Each number is 128 + 24 x the weight over its row's rms, rounded and kept within 0 to 255. Layers, rows and columns count from 0. The size above them is the row's rms in percent of the matrix's.

# layer 15 MLP up, 1280x320, rms 0.114, rows 928-982, columns 40-79
size [ 87  97 102  72 103 121 102 105 104  96 103 103  95 107  91 102  90 105 106  97 100  81 109 103  99  88  85  92 102  98 102  96 104 108 100  60 100 104 105 106 101 101 106 100 102  94  95  76 115 108  99  78  99  91 103]
[[102  89 133  91 131 114 107 120 147 135 156 115 184  93 104 142 138  88 141 111 142 116  99 139 125 157 118 129 124 159 109 124 139 133 111 136 135 163 117  75]
 [ 92 105 138 142 142 180 123 148 104 137 109  91 125 126 104 142 111 122 110 142 129 158 120 141  93 149 148 157 135 127 152 103 114 131 135 110 102 120 156 138]
 [131 117 148 124 145 154 131 150 133 143 102 130 140 131 136 138 119 128 161  85 148 125 136 167 137  90 145 126 128 101 148 131 130 104 114 128  87  77 126 158]
 [114 117 119 130 132 122 128  93 135 157 153 122 140  81 135 116 109 139 149 170 191  98 128 102 126  92 111 152 185  99 123 149 120 129  62 158 163 186 160 179]
 [131 121 166 120 105 110 108 106 130 152 136 140 112 126 141 135 100 138 153 155 153 101 111 139 159 132 111 132 110 119 118 110 141 120 102 114 113  97 137 153]
 [120  95 100 112 112 172 141 104 151 132 132 123 147  99 135 143 127 150 152 171 138 133 130  94 175 182 129 117 124 120 164 166  99 105  90 162 137 132 133 127]
 [136 137 135 140 139 155 113 116  96 134 130  85 106 141 113 151 127 163 118 105 148  92 112 130 105 146  78 165 119 129 119  87 129 130 137 136 108 102 104 155]
 [123 171 103 136  80 133 165 139 145 117 141  89 140 111 111 197 121  94 149 138  95 134 110 129 143 151 131 129 130 112 102 164 120 172  78 109 175  97 120 132]
 [122 121 136 102 124 137  97 162 168  69  87 115 128 107 122 131 139 149  97 125 111  84 136  95 137 101 153 129 100  96  99 115 130 136 106 143 116 105 114 114]
 [ 98  92 110 118 102 142  84 123 139 105 158 109 113  89 153 134 148 127 116 157 113 107 106 156 126 135 118 133 143 159 119 127  96 142 140 147 161 116 138 129]
 [119 122 119  92 132 127 127 105 163 145  93 116  90 145 108 119 136 130 116 160 132  69 168 121  90  82 109 145 120 122 112 131 157 112 114 121 156  91 171  98]
 [120 123 148 133 150  93 132 128 138 129 130 156 145 120 152 138 151 140 104 120 108 146 147 101 109 108 124  75 142 104 149 111 132  86 115 118 145  99 115 135]
 [146  95 121 156 161 151 159 160 110  78  96  90 112  93 171 151 133 160 128 122 104 153  90 143 121 155 150 168  91 115 182 117 148 187 136  96 108 128 116 109]
 [159 117 134 114 127 110 136 159 141 143 135  94 126 105 158 130 175 141  88 146 132 128 125 160 159 121 139 175 151 139 158 151  87 123 115 154 143 174 104 173]
 [141 103 104  95 146 129  91 155  90 135 148 143 124 127  90 135 120 108 139 113 164  83  96 125 113  92  95 111 141  68 150 111 152 102 108 176 128 148 128 137]
 [115 132 154 112 133 150 122 146 135 181 116 145 165  79 129 125 130 142 111 156 130 161 109 142 145 153 134 110 106 130  78 129 139 120 181 153 106 121 124 114]
 [134 118 118 145 130 106 135 158 132 106  93 113  95 111 125 173 146 130 142 119 132 133 136 146 138 152 177 127 102 111 119 114 127  96 134 141 168 132 165 135]
 [135 140 113 129 107 173 130 152 104 127 129 127 145 125 131  91 136  89 108  83 165 110  77 104 148 123  99 119 103 166  88  91 169 120 119 143  97 156 121  87]
 [122 119 133 132 148 109 144 116 105 112 170 130 142  78 119 140 146  63 148 112 129 141 147 157 145 130  87 138 100 122 143 122 136 169  85 129 125 101 144 109]
 [125 181 136 125 111 127  98  98  94 107  85 102 144 113  94 135 113  95 144 157  99 148  81 168  92 117 157 114 171 116  96 149 137  89 130 127  99 133 140 133]
 [126 135 134 142 143 144 150 106 131 160 102 165 142 125 114 145 124 131 142 185  83 128 138 138 111 198 125  85 140 100 126 142  87 104 125 115  86  92 138 108]
 [144 186 114 172 140 166 129 117 134 120 136  70  84 138 116 111 129 188 148 116 161 116 115 123 188 102 130 131 131 129 156 137 139 130 136 132 157 141 141 150]
 [ 59 113 141 117 130 113 132 142 119 134 149 144 146 163 119 115 124 166 131 104 176 144 150 140 164 166 146 157 165  82 111 146 136  98 142 114 104 166 110 158]
 [131 166 138 122 147 143 131 131 172 146 120 182 112 109 146 145 104 126 128 122 168 129 133 169 141 108  87 114 110 136 156 102 153 110 139  91  96 144 144 106]
 [162 116 113  80 138 127 151 108 170 104 113  82 111 137 175 143 119 149 134 128 161 164 107 139  94 151 104 105 175 158  90 136 143  78 144 114 140 143 150 108]
 [138 130 134 147  98 121 105 118 170 126  93 154 104 110 110 135  71 134 116 151 107  94 121 127 143 115 143 117 122 138 107 166 141 153  85 138 104 142 122 120]
 [154 138 147 144 127 123 140  83 149 132 156 114 134 159 140 153 116 126 140 147 136  81 129 122 112 106 108 116 155 120 154 138 111 135 168 126 127 146 154 108]
 [111 123 137 106 128  91  91 145 123 148 161 103 128 164 122 116 182  96 119 152 112 131  86 142  96 149 147 171 152 119 114 159 115 121 150  77 165 156 111  95]
 [156 128 111 139 123  99 164 122 143 132 114 136  95 132  96 140 160 157 138 151  94 166  98 122 152 122 151 116 133  88 124 134 144 113 100 155  91 139 105 101]
 [127 140 126 168 113 111 132 146  97 132 128 109 111 130 126 115 141  91 142 136 159 116 135 104 136 149 127 148  89  90 123 136  84 156 110 110 145 125 106 138]
 [157 124 181 158 198 109 160 106 122 121 119 172 131 130 111  80  69 116 117 133  92 147 139 116 136  80 139 133  93 120  97 103 104 112 123  96 132  97 114  91]
 [137 119 159 164 125 155 117 125 145 150 139 140 185 106 158 174 134 121 173 133 138 142 143 115 141 120 158 128 121 109 134 106  95 118 166 107 112 116  98 112]
 [123 162 131 170  94 146 155 102 134 135 119  85 131  96 125 153 103 149 131 138 141  89  83 126  92 108 125 134  96 136 115 126  96 123  83 117 111 123 114  99]
 [100 115 123 151 147 121  67 141 146 135 112 105 112 131 128 164 168 109 133  96 140 136 118 150 136  99 145 137 172 112 109 131 134 127 146 107 146 136 155  98]
 [136  95 111 108 106  86 137 152 137  93 126 129 118 134 100 165 125 144  98 121 151  55 119 138 147 104 145 165 128 137 112 161 159  85 122 121 146 123 155 139]
 [154 156  61  89 173 164 113 136 116 122 125 145 130 116 104 131 119 145 115  98 159 111  59 123 138 113 174 108 112 144 102 101 152 127  86 115 107 105 143 147]
 [159 118  86 143 131  91 126 142 136 149 127 139 133 149 160 141 115 103 135 156 179 100 118 110 143 140 136 124 127 107 103 163 136 110  79 137 114 119 132 125]
 [130 128  87 118 180 115 118 102 163  97 116 143 105 145 115 138 141  72 118 126 100  97 138 113 131 121 128 159 157 123 140  92 133 140 133 111  71  66 174 118]
 [108 147 125 119 156 108 106 137 101 131  93 173 158 163 131  99 144 125 129 150 122 136 136 169 124  95 134 129 115  98 139 114 102 153 103 130 119 167 103 169]
 [167  77  82 126 140 117 125 120 180 134 111 103 113 122 101 132 143 106 115 120 120 124 129 163 157 154 107 133 101 138 134 165 159 138  85 162 140 141 126 146]
 [126 113 137 121 131 100 122 133  84 135 106 156  96 121 108 120 109  99 108 149 144  96 166  96 108 172 155 136 114 165 105 131 120 128 114 117  89 147 134 145]
 [123 131 132 128 104 121  93 127 108 103 142 102  97 132 152 137 133 126 169 130 146 137 116 137 120 132 158 137 132  82 103 159 140 135 105 117 108 149 127 132]
 [141 114 153 124 104  91 124 131 160 158 111 149 119 131 109 169 121 166  91 139 160 119 140  98 124 136 123 129 113 111 131 146 116 118 154 159 142 153 136 124]
 [109 143 133 148 170 159 130 103 132 131 117 132 131 103  57 109 168 146 134 113 162 107 139  97 133 144 138 174 146 133 127  86 167 166 109  74 104 176  98 111]
 [155 136 132 148 128 142 116 114  94 132 118 100 140 115 106 128 121  97 118 149 147  87 119 118 139 157 138 148 103 133 133 153 113 115  96 121 108 109 120 151]
 [166 133 158 173 121 122 166 155 145 175 161  95  80 116 100 135 128 132 160  98 144 126 116  89 175 151 136 143 148 146 145 134 124 122  90 135  77 146 139 120]
 [114  99 106 155 122 102 117 127 115 145 141 126 159 101 119 119  86 132  79  88 114 168 151 164 188 134 110 141 140 116 113 134 123 143  81 142 103 101 150 113]
 [122 105 193 144 148 109 109 110 126 105 121 137 102 154 108 177 148  91 157 120 121 136 120 104 144 120 122 121 129 144  96 126  94 132 156 132 126 129 112  94]
 [121 103 132 154 179  85 103 146 117 119 131 176 124 108 100  95 121 132 124 144 189 164 129  70 157 136 125 119 126 147 142 138 117  83 127  95 141 134 117 149]
 [144 121 127  96 164 154 142 139 133 177 122 122 109 115 116 103 135 151 147 120 101 132 129 111 123 124  90 142 136 117 141 125  94 101  96 175 139  78 100 106]
 [158 151 101  85 148 126 115 139 156 150 148  92 125 122 102 128  72 136 137  65 119 144 122 133 132 147 174 101 121 147 148 111 151 192 139  94  98  88 114 134]
 [129 112 140 150 114  93 118 170 164 160 126 142 128 126 142 175 147 135 121 164 138 144 135 139 121 109 120 126  64 152 132 156  81 116 148  91 103 118 141 151]
 [121 168 142 126 161 139 165 140 109  91 140 117  97 138 128 115 154  92 151 150 115 125  99  96 115 131  98 135 140 127 130 143 114 139 167 179 153 117 121 125]
 [ 91  86 145 159  97 144 132 127 116 116 151 134 124 148 122 127 100 152 149 129 168 111 100 150 108 114 155 148 158 120 146 124  94 125 142 117  81 133 105 136]
 [117 142  81 117 134 154 129 163 107 111 127  81 156  72 136 116 129 100 107 150 150 130 115 140  82 139 157 168 136 125 137 105 149  97 127 130 137 157 119 137]]
# layer 15 MLP down (transposed), 1280x320, rms 0.0545, rows 928-981, columns 40-79
size [ 90  91  93  88 106 100 100 104  98 100 105 114  93 102  94 105  92 103 101  99  98  79 118 118  92  86  83  99 107 100 103 102 106 105  97  58  96  94  96 108  97  99 103 100 104  94  93  78 120 105  96  82  96  92]
[[116 122 147 131 118 119 115 146 139 140 140 135  81 157 110 190 162 164 132 153 129 109 137 136  85 137 112 118 138 130 102 115 130 160 166 159 112 145 156 159]
 [179 140  98 177 151 118 151 118 120 116 155 122 154 141  68 128 105 126 106 118 117 114 113 130 122 130 141  77 139  88 122 130 158 151  98 125 122 110 127 156]
 [120 134 124 123 168 142 118 153 145 106 118 148 125 162 144  98 160 198 132 165 114 120 186 141 151 138 134 138 150 147 148 120  98 157 153 143  87  61  95 115]
 [152 130 120 140 102 101 142  95 137 132 125 142 145 142 118 114 170 164 159 106 188 152 153 136 122  93 105 135 141 110 137 122 148  94 114 109 135 129 111 142]
 [142 142 102 142 152 132 129 124 102 128  74 158 167 183 167 129 137  92 139 153 130  95 154 151 143 168 127 160  77 158 136  94 135  91 101 161 117 105 181 183]
 [123 163 135 116 199 131 125 112 142 148  81  98 124 117  86 141 142 133 100 151 183 123  60 153 140 158  54 155 104 131 127 127 100 141 111 145 113 125 140 113]
 [138 131 123 169 134 106  82 169 136 132 143 129 113 123 160 149 111 140 138 116 154  93 141 128 146 150  97 145 142 157 156 145 133 108  96  75 106 139 118  90]
 [125 109 116  94 112 128 139 153 157 158 113 125 140 150 183 153 128 154 147 139 131 139 134  97 118 104 139 110 103 139 120 140 145 145 127 188 144 119  80 130]
 [162 148 144  79 150 130 124 127 135 112 122 100 119 157 124 158 144 112 111 150  98 192 125 143 150 104 172  94 129 109 135 152 161 139 146 136 161 133 136 127]
 [108 126 157 104  84  92 114 132 144 107  80 131 145 102 116 110 111 128 150 122 123 131 116 114 166 115  79 154 141 114 165 109 166 135 116 131 135 122 112 129]
 [142 130 148  77 106 108 132 154 157 112 127 133 140 111 156 163 136 150 151 135 100 157 137 146 134 114 127 134 131 141 142 126 149 100 112 103 155 119 122 140]
 [138  92  97 116 170 102 126 111 126 150 118 126 132 110 120 117 128 123 134 123 144 138 104 125  98 131 138 124 137 168 118 142 127  92 129 133 141 120 108 164]
 [165 110 145 119 113 160 183 142 146 141 159 152 134 143 168 152 132 142 130 123 165 125 136 131 145  93  80 163 107 104 149 106 103 130 135 132 154 138 128 146]
 [150 143  99 107 147 141 109 145  99 119  92 135 210 175 138 170 114 113  91 145 118 156 143 127 100 114 122 101 151 121 120 105 108 126 154 138 135 129 139 156]
 [125 136 109 143 145 160 153 149 114 135 173 182 142 190 127 128  71 103 137 150 157 156 132 184 116 155 118 131 111 149 161 119 156 122 136 152 118 152 163 124]
 [134 199 108 143 147  98 105 118 146 206 105 122 124 141 133 148 160 153  90 209 120 163 120 153 187 170 138 118 127 106 144 152 113 155 173 121 119 146 130 202]
 [102 135 118 157 139  77  98 139  86 114 127 100 124 172 127 128 118 129 148 168 120 127 148 108  96 160  96 151 137 178  97  97 155 157 135 113 138  96 103 132]
 [128 102 115 155 162 124  97  96 160 114 127 127 101 134 133 151 165 132 127 113 135 119 105 151 103 120 122 145 139 103 136 145 135 123  99 161  92 132 142  96]
 [140 158 121 125 138  98 159 131 101 100 122 110 168 161 144 168 112 171 134 143  86 113 128 130 141 146 144 124 113 128 177 125 117 143 150 139  74  83 170 109]
 [128 114 130 143 137  97 138 144  94 170 123 105 147 105 102 107 126  56 123  93 160 162 115  83 115 148 142 127 120 158  89 179 141 128 129 134  98  85 152 109]
 [126 144 111 154 119 142 190 133 150 132 132 174  61 131 121 144 134 134 138 128 127 171 126 130 108 146 147 125  96  99  95 138 139 111  91 115 142  99 134 120]
 [169  95 104 138 147 124 138 117 181 133 127 128  85 143 121 164  82 147 129 147 133 103 124 145 142 142 145 127 129 206 118 103 113 122 110 108 145 147 140 182]
 [116 138 130 100 110 158 166 153 108 126 141 127 139 161 152 138 109 107 134 123 106 168 128 132 119  96 118 126 168  97 106 126 117 144 133 129 157 137 155 149]
 [152 114 147 155 102 115 115 165 160 145 117 144 124 125 156 105 129 120 142 102 120 121 112 104 154 124 129 125 147 117 107 143 105 139 155  85 111 149 161 138]
 [104 147 133 172 139 131 108 116 132  92 102  86 131 130 125 139 132 102 153 133 129 117 151 156 113 109 137 176 158 105 141 151 109 128  93 109 153 128 113 190]
 [107 134 113 154 128 158 104 122  89 115 135 134 123 170 128 129 150 105 129 121  85 197 159 127 122 138 132  89 167  78 115  76 112 108  96 111 151 108 103 113]
 [152 167 157 116 149 115  93 117 119 106 107 145 149 156 161 125 146 123 122 104 110 106 135 108 113 123 129 154 124 159 115 107 161 151 159 169 133 126  94 102]
 [142  94 139 103  95 139 154 133 137 133 158 148  86 103 158 150 127 134 141 132 124 156  85 123 128 148 128 123 135 130 140 112 107 128 101 107 145 137 134 188]
 [144 131 136  93 105 125 157 119 110 130  99 117 139 149 133  94 141 143 121 128 130 142 120 117 104 113 123 119 101 124 140  99 173 145 145 140 117 133 124  95]
 [127 158 145 153 120  95 103 153 111 139  97 136 139 150 166 112 127 120 108 117 134 103  98 132 144 118 148 105 111 101 143 120 134 104 139 141 134 131 135 152]
 [126 130  82 156 114 154  83 132 112 187 111  71 132 182 163 119 103 102 116 115 131 107 112 133 151 126 105 141 151 119 174 155 164  90 133  84 115 114 124 113]
 [ 75 136 112 127  79 113 128 138 140 114  93 132 146 114 152 180 190 129 127 166 113 137 138 189 128  98 100 124 165 145 135 131 110 116 119 110 147 114  93 121]
 [100 151 119 130 111 139 161 105 156 109 144 149 163  89 139 131  93 147 139 159  91 131 118 177 117  50 106 119 167 160 149 114 147 100  99 124 130 158 113  95]
 [160 104 157 144 129 100 110 111 113 114 103 126 112 150 121 152 160 129 101  88 138 139  73 147  98 122 140 131 126 145 128 165 152  98 105 125  92 132 127 128]
 [111 124  81 154 118 117 100 117 110 118 149 149 122 137 110 110  69 131 111 165 143 173 145 135 149 178 129 136 111 106  79 168 142 195 128 143 172 137 108 131]
 [122 148 163 102 138 140 112 106 140 123 124 132 140 156 113 138 135 164  77 105 120 110 179 111 125 112 154 115 157 138 170  95  89 140 159 128 140 139 107 127]
 [104 110 126 120 108 126 118 116 133 107 101 178 151 123 142 128  81 167 164 139 115 133 106 130 147 135 150 125 118 127 144 103 121 146 128 169 163 204  66 131]
 [154 156 128  85 106 102 124 152 126 127 162  96 140 104 143 125 140 142 136 144 118 109 140 134 133 146 149 108 126 127  84 103 137 132 168 141 115 125 142 138]
 [127 101 143 171 141 133 127 159 163 164 125 123 152 107 128  99 112 133 112 147 145 132 142 160 151 104 166  68 116 151 105 113  92 149 130 150  96 147 108  87]
 [123 109 107 123 136 122 162 122 111 118 148 129 156  89 139 126 137 102 128 140 151  83 136 125 135 145 112 148 125 114  78 138 146  88 100 142 150 141 143 109]
 [140 155  98 120 155 125 122 168 125  86 118 105 141 171 170 126 133 121 113 158 125 100 108 102 133 146 121 171 184 119 161  98  75  82 123  88 144 142 113 114]
 [132 141  83 101 143 114 100 144 167  99 158 120 114  93 164 163 113  98 154 135 150  77 105 138 142 136 130 125 117  70 131 142 120 176 121 111 150 162  92 133]
 [ 94 108 142 120  94 104 148 151 118 160 113 170 171  95 170 155  97 155  89 134 142  85 143 122 140 144 157  76 127 115 163 187 138  98 124 122 137 144 118 127]
 [120 105 170 134 126 140 149 127 152 137 138  97 143 140 201 114  94 138 133 165 142 139 103 154 119 115  79 167 103 111 139 112 125 137 127 125 165 135 130 129]
 [137 117 107 169 117  71 156 126 119 142 156  97 159 107  69 146 139 159 101  87 113 109  93 111 113 167 132 110 140 143 130 105 124 131 174 149  84 135 199 142]
 [168 135 120 136  97 137 150  87 145 120 124  89 142 111 156 159 130 144 124 126 128  99 137 139 154 152 170 129 153 112 122 149 135  95 146 102 138 134  89 114]
 [162 115 146 115  90 110 123 138 124 139 151 118  90 146 153 144 149 130 143 128 100 140 158 128 117 110 132 121 116 124 147 167 171 138 110  78 148 129 150 136]
 [134 161 109 142 101 112 119 143 151 135 194 163 137 128 128 171 102 138 119 155 120 111 130 121 106 132 128 150 142 118 119 105 171 130 105 115 123 161 116 158]
 [134 110 150 115 142 133 157 157 135 117 147 163 153 150 109 125  93 107 114 148 102 134 137 146 115 128 111 108 145 128 156 142 127  98 137 110 151 119  79 124]
 [156  84 140 106 155 164 105 119 148 123 104 134 113 120 133 123 156 127 135 114 139 189 138 109 145  93 114 147 106 114 128 111 112  87 133 124 109 123 165  89]
 [ 92  96 137  70 144 108 118 163  90 101 122  99 147 136 156 193 149 156 112 164 141  77 137 146 103 148 129 139 151  73 123 147 119 128  86  68 139 121 120 115]
 [131  97 103 144 120 123 140  97 106 146  83 119 117 151 122 132 102 122 140 126 123 140 165 100 146 105 125 128 110 148 137 100 101 126 132 148 120 151 117 124]
 [117 107 151 110 148 135  64 123 126 132 111 139 125 101 102 133 138  71 113  77 136 133 107 145  98  93 128 115 152  82 137 153  90 118 159 103  99 111 121 127]
 [123 141 137 155 113 118  91  74 128 139 118 123 128 113 173 129 125 155 120 164 141 104 145 108 152 159 129 124 110 144 162 160 123 132 114 128 119 139 116  77]]
# layer 15 MLP gate, 1280x320, rms 0.109, rows 929-982, columns 40-79
size [ 92  92  84 109 108 106 103  96  96 104 106  93 106  87  98  94 105 102  95 100  77 107 108  97  83  78  96 114 104 106 101 101 106  97  58 101 103  99 105 102 104 110 101 108  95  95  75 107 105  92  77  95  95 104]
[[122 126 112  79 152 127 129  95 136 146  97 162 115 102 125 132 124 140 193 153 121 148 167 117 132 115  92 126 114 126 108 154 127 131 100 105 120  96 120  82]
 [158 125 120  89 121 125 111 100 142 110 169 138 147 125 123 129 130 144  92 115 120  93 107 168 108  95 178 117 148 159 151 138 150 116 115 175 173 104 136  75]
 [151 126 127 102 134 151 162 113  93 109 115 136 151  88 135 121 145  99 129 151 133 111 142 143 144 141 126 158 151 142 116 124 138 144  65 134 136 209 163 142]
 [155 101 143 157 140 140 112 142 116 191 153 145 131 134 114 121 101 113 135 115 141 137 107 141 128 103 124 140 133 142 162 113 135 134 162 112 131 142 132 126]
 [108  90 154 129  95 130 116 144 140 128 116 130 101 191 116  86 117 149 139  90 132 141 140 174 110  97 118 121 164 127 133 117 136 133 144 101 143 122 127 110]
 [118 141 149 114 127 113 111 155 138 124 137 144 152 180 132 109 156 135 143 105 136 147  99  93 132 142  99 165 117 154 142 134 152 139 118 136 141 123 103 100]
 [114 149 133 127 134 162 120 132 122 135 123 144 150 133 139  72 195 135 137 126 127 100 107 152 143 146 119 144 129 116 173 138 112 158 176 148 153 114 154 164]
 [168 155 141 117 142 143  96 151 136 139 104 133 118 102 128 143  89 143 119 108  94 116 124 127 130  98 149  95 140 138 115 158 126 146 127 118 176 113 112 134]
 [145 116 150 125 135 130 122 128  95 142 125 133 154  73  79 116 118 127 112  84 179 129 139 146 176 179 105 150 144 156 119 123 113 131 164 147 141 113 105 129]
 [148 124 181  85 143 112 122 124 138 147 127 112 151 131 163 153 130 147 128 192 125  49 126 143 147 134 138 106 139  90 154 118 113 148 160 131 122 103 105 114]
 [154 127  93 141 144 124 131  95  99 143 176 148 163  87 114 140 107 114 110 131 110 129 165 147 151 105 194 105  99 134 123 113 111 136 107 153 141 151 165 148]
 [ 96 116 117 145 111 158 155 158  97  98 123 141  98 124 158  92 128 100 118 118 136 140 111 114 146 109  94 131 131 126 137 109 113 169 153 141 157 108 127 136]
 [177 164 121 153 134  97 105  98 121 107  97  92 113 110 127 143 133 104 122  99 136 139 114 130 152 151 133 168 134 113 118 139 182 106 182 111 104 116 155 135]
 [168 112  84 134 133 102 119 123 138 115 107 123 120 117 106 119 129 174  70 129 131 130 134 157 129 151  73 150 141 131 129 132 106 131 117 113 133 166 125 100]
 [149 107 148 127 114  68 132 132 112 111 115 134  91 131 129 132  92  57 116 159 118 121 109 101  87 175  97 143  68 151 133 117 131 134 138 156 140 117  95 147]
 [133 178 160 150 175 138 111 107 111 157 184 147 160 111 106 144 135 157 112 165 139 171 138 120 162 112  97 122 138  70  97 141 112 157 127 143  98 134 101 133]
 [141  97 142 173 166 166 106 141 146 115 169 151 138 119 137 140 140 110 141 170 125  96 142 114 147 147 147 126  84 131 131 118 113 104 117  81 143 145 131  82]
 [129 126 129 188 119 111  98 113 103 129 122  97 130 142  92 179 127 159 150 106 102 131 114 140 138 137 170  98 114 104  99 122 144 143 167 153 105 138 133 143]
 [ 70 143 107 122 160  99 121 154 143 152 105 122 115  97 120 108 146 104 181 112 108 157 158 172 149 148 113 116 112 109 144 139 129 147 133 100 137 140 143 133]
 [137 109 170 139  99 118 152 117 148 148 147  94 130 129 135 128 120 134 143  68 120 104 136 129 120 139 148 146 146 120 145 162 139 146 131 148 156 151 118 125]
 [114 171 144 124 167 141 170 164 125 123 155  79 100 120 111  95 152 128 127 126 148 154 122 157 107 122 110  79 130 174 122 117 141  78 158 126 116  89 175 156]
 [133 131 155 134 111 182 108 166 103 113 116 140 111 114 158 100 144 137 171 153 162 116 112  84 151 131 142 129 141 144 136 125  94 139 132 110 152  96 130 123]
 [124 128 140 162 107 127 138 123 121 135 146 130 167 100 171 142 125 116 118 124 109 129 152 132 146 143 117 145  83 135 141 143  95 139 135 110 139 112 131 130]
 [132 163 120 139 167 121 153 147 132 110  95 140 139 136 174 165 140 166 144 127 129 126  99 141 153 125 101 118 123 132 128 102 137 120 169 134 139 135 142 129]
 [ 79  96 128 102 110 134 134 152 110 145 110 116  98  72 158  92 101 126 109 112 134 134 186 112 158 129 138 139  99 152 111  96 113 168 153 107 128 144 106 178]
 [148 160 156  90 127 118 124 115  83 128 154  94  63 136 135 121 155 123 158 149  86 123 105 107 112 148 127 118 122 157 118 116 102 106 131 141 123 103 129 148]
 [ 98 166  79 151 100 108 147 116 105 134 106 185 120 125 106  64 116 149 122 123 151 110 156 115 102 151 142 126 114  85 127  96 112 125 139 163 128 104 108  74]
 [123 128 149 137 200 102 144 128  97 141 135 141 140 105 201 162 160 116 176 136 152  86 119 141 130 137 111 112 128 130 121  76 127 110 140 120 116 115 120 138]
 [ 89 117 146 146 123 113  84 122 137 168 109 134 131 105 161 133 152  86 144 137 132 120 191 123 106 147 142 164 106 169 166 154 175 173 118  97 151 118 107 141]
 [162 106 140 144 141 147 155 105 124 107  95 111  86 141 172 139 139 170 109  98  82 124 143 148 185  92 147 103 116 141 142 128  85 135 132 146 163 138 120  89]
 [114 153 131 134 142 145 133 127 146 107 163  92 129 122 140 139 143 106 135 117 101 159 141 159 117 149 153 126 105 103  88 116 101 148 144 129 130 161 133 101]
 [154 106 132 131  90 141 131 118 123 106 119 140 119  84 105 150 130 118 114 110 115 120 136  95 138 134 163 114 104  98 119 123 131 114 137 115 122  95 114 145]
 [124 152 127 131 122 116 130 148 112 117 122 118 141 186  70 134 136 130 140  86 107  94 139 148 143  97  88 173 160 141 125 135 152 108 107 143 164 130 115 177]
 [142 155 133 162 169 107 135 136 129 138  93 109 142  90 105 157 161 110 166 148 111 158 141 172  88  57 115 135  90 177 129 103  96 153 103 102 115 113 126 177]
 [164 130 136  79 118 127  99 103 144  93  89 103 131 132 105 137 177 113  52 120 126 132 144 105 147 156 117 147 102 108 113 116 119 129 115 107  79 138 103 136]
 [135 138  97 141 130 139 145 102  73 162 114 175 163 134  97  86 158 139 134 176  76 132 139 127 128 161 132 150 105 115 118 109 107  76 125  94 165  97 138  86]
 [144 143 114 122 150 150  85 127 103 121  92 124 119  99 112 125 159 135 117 178 121 144 143 160 122 148 140 147 143  87 152 115 159 159 132 140 139 107 136  99]
 [139 124 126  79 161 171  96 112 110 108 127 141 154 154  64 115 148 159 141 106 149 110 109 116  88 102 124  67 118 144 151 125  80 138  97 123 163 138 164 147]
 [136 135 123 155 121 128 123 131 132 124 156 145 135 121 128 120 122 161 138 137 110 123 142 120 106 122 103 120 141 121 142 139 164 135 144 121 100 133 122 108]
 [ 73 151 148 106 147 107 116 130 158  93 127  95 160 130  85 100 154 134 151 130 114 134  88 143 137 121 156 152 116 137 122 182 128 123 114 129 154 119 126 122]
 [138 109 131 124  82 111 127 138 132  84 171 108 141 119 114 120 158 132 151 141 127 121 133 110 114 173 132 130 124 119 163  90 164 160  98 136 137 102 125  90]
 [135  68 146 101 113 127 108 134 138 153 135 131 133 134 149 131 159 156  89 104 143 118 149 112 110 135 107 139 138 163 114 142 153 119 137 145 175  98 152  90]
 [171 135 120 138 164 119 109 142 102 127 101 113 129  80 130 140 140 118  72  66  99 123 160 138 138 182 138 136 109 104 178 125 103 100 134 107 105 107 149 145]
 [100 114 130 178 110 151  95 147 125 151 107 151 138  95  87 158 116 130 116  71 135  86 104 113 125 149  81  97 127 135 157 120 102 108 164 110 143 110 155 114]
 [164 163 119 115 101 123 122 123 131 126 117 156 110  93  74 117 116 129 171 120 115 122 119 134 105  90  97 140 124  68 126 151  97 111 112  95 147 102 119 144]
 [ 97 158 133 130 111 144 213 116  87 114 118  76 163 128 140 131 113 146 167 166 129 152 131 156  97 140 126  97 119 110 123 118 102 129 141 141 117 132 121 165]
 [165 112 185 148 163 107  83  96 133 140  88 140  76 136 109 143 136 118 161 142 130 142 146  83 139 148 138 129 142 121 147 117 111 120 145 132  94 173 124 148]
 [127 103 165 125 120 164  97 145 137 116 183 155 129  98 126 119 142 155 174  87 151 132 130 126 119 142 144 111 139 119 136 128  98 110 119  90 122 103 125 153]
 [122 109 116 106  95 106 129 125  99 143  90  72 127 119 140 105 110 143 157 138 153 104 132 123 136 145 139 127 119 131  85 168 145 103 114 132 173 123 155 142]
 [129 150 102 123  99 133 137 137 110  81 135 130 111 117 110 138 109 132 119 135 151 116  87  74 117  92 151 117 152  70  99 129 131 116 125 140 168 137 174 140]
 [150 124 162 124 132 110 106 152 117 108 144  95 138  79 129 130 153 121 107 111 151 121 105 119 122 131 103 126 148 125  99 119 117 118 156  95 138 148 181 167]
 [144 110 122 110 141 114 116 129 169 114 129 176 107 123 129 128 166 128 168 123 133 145 110 150  92 138 158 151 165 110 102  78 148 131 135 153 134 133 148 153]
 [169 117 145 103  88 158 115  98 112 127 111  91 186 105 115 102  99 125 120 128 139 122 136 188 116 113 158 134 172 116 103 154 175 130 158 114 114 162 147 127]
 [142  99 125  98 124 155 121 112 154 117 137 134 141 125 100 126 135 135  97 155 127 101 156  81  95 134 115 136 128 172 114 159 159 125 169 134 185 153 173 111]]